{"n_head": 8, "n_kv_head": 1, "head_dim": 64, "activation": "swiglu", "norm": "rmsnorm", "positions": "rope", "attn_scale": 0.125, "init_std_o": 0.00589, "optimizer": "soap_variant", "beta2": 0.95, "schedule": "cos", "doc_mask": true}
Each number is 128 + 24 x the weight over its row's rms, rounded and kept within 0 to 255. Layers, rows and columns count from 0. Numbers have three digits each. The size before them is the row's rms in percent of the matrix's.

# layer 2 attention output, 512x512, rms 0.114, rows 486-511, columns 192-255
092:105160132122121100082099136123126130112136156138118132184136105145110124146122159125151151120134108115166130150103112151145086093139151150096203117097101133112113168124139124111135157128140151
097:105151128151181139133146167143112116123137124169121134130153103110142122130166103108132132109101145119157173148087113121139132130138108102112109122120132140123175172107112112142086124116135112
103:079138149136139114124115094129125147154151136111156096123158135145148131145090152126133102136085148134129084143121143146119135116092102117108076127122124127171139109155127153142143132146127155
097:127153088115111092092140115134086124125140154113139177107099169116089121126091104133118122101129139136142163091118139142108091142107143134126121114103132118108134145120164110158112132121116103
101:080124152154148103146103122115100156117146128157136104114089175121157124099144141149152096140095138120119113100126143116167136131118155141125095128111122089116149157126083128138117128134108098
099:157161156109107112146159118098107192116063128136082126127140137133148171144109092105164131134104095153145136143119139146142115151077085166189152116087105107142110160108129099086160109160153084
102:108141164132094142134094162141122137151163127125123142112106138119097127074092114136139144083191120160131129163131119131109099141139134106140138131131151112118126155154154126136107162123118128
103:106106104154134139096081133171087103160093134133091147087093121149114156119132159109143122119136120132147119146123096137091098152143112138125139147110145145150096146145111098094090082092095137
095:119143142128095135122120133136159111149097117105147108145136138130111075095151115155153157126111124122139144152111141150151148164085135142171151129190137094100119164115149164101143097114125100
102:141168132169118117155123096132113130109092140106125155149113132137130169109129099141110131148123132102145140145104147111145162155109086099131095131150126126105133121108130165134142131087178145
102:129146175154124123143131140087138053156142129093114124121124134143113174101129148123122099122117095119138096122136124117169116104159114133152139168133069122110108141130127134104131109128174146
100:091113131115125113106154132111069116162178154167139134146134140094111133091124155130159089159089161122127077116149161117129085180099109159147131162131123174133150140129096145124101130127099165
099:091132106111117136102128128127137136141126120148136096165089129112127118119157122144149134078122114102142110146114142136165156128113140139140119148146089146096124148115099136068132131105143141
098:117130121099121125158137110158142134136161107151113100158094124135141191130124111109112150101125155170134090101129137114116111121135118143119144103103143150149131123130106107053084093137139120
097:179159142166081141144130161130127071134137162139132085125105136149136150167126113135156112141099095157140120121125109139160111114105148137139145160146161120111116130116135156132088124134143138
102:146093109130101088130086141123133083142077120141148136146090116172090086122138150158102169164141134056136105118117149144152121143147125134117145142114139107162164101121092149105170093108118136
093:141158148121149145154172136088111124132131139151106168114125120114165117125126134180154112110144103121123136111115173162129125123157112116130165114124112117154089178119139106124129155168138105
103:139098157150146167103130123146113113124135127154130099149084142148136174154115115177142157095101098113134128118128121133130131140072086122140136125126184088114153161119146120130144135123121136
103:126104131168118160095110127118147136106089176103144127086193111150133125103112092087101124128115147161123109113122105107153125117147117120179086125113151139110130139148116122157112093082124151
103:142169186138143173100144099114126097105120154153164088132160148155083131137153178113128148105143149120128125146130144146125150133128152126127113131111128129124149110170135135145127138128114133
097:115119108121096112127132110097198143151160136143146146156092153102179115111128110151157101157149171129147150176149109115123104120155143116161160139122129132132108109128098084112119151175170166
093:192095130097116119118113084128143086130160083124182161138107104097108120092091119116153123131085115118145156101147102138122133133105185149109117120111132082090168111131099109085134130114130113
103:132131120179149157112102116151140128155120156123123179150157119121083111092149153132102175126096134096112151104170161169089115101131150163138147091142080143138130148103143126161137122121135144
106:148133121130123123122138117122110158149136106142071118120146123083113107092118149142109127133132133154116149133143179148138116139090164158168147161106152173100085146122128150144139120142132132
093:116114128143111141125171114127159110150109113125121106153133130122117086129117108155144107129120164155131109133145116148141137112106138138168130160121156119139119112141105142109152132119107151
099:158089152120110123122108102146143100129118098117161123086170109112158105116091166120111097142109144131147142154125185139144151137138172131089139113149131130161077112087102106159143111113119153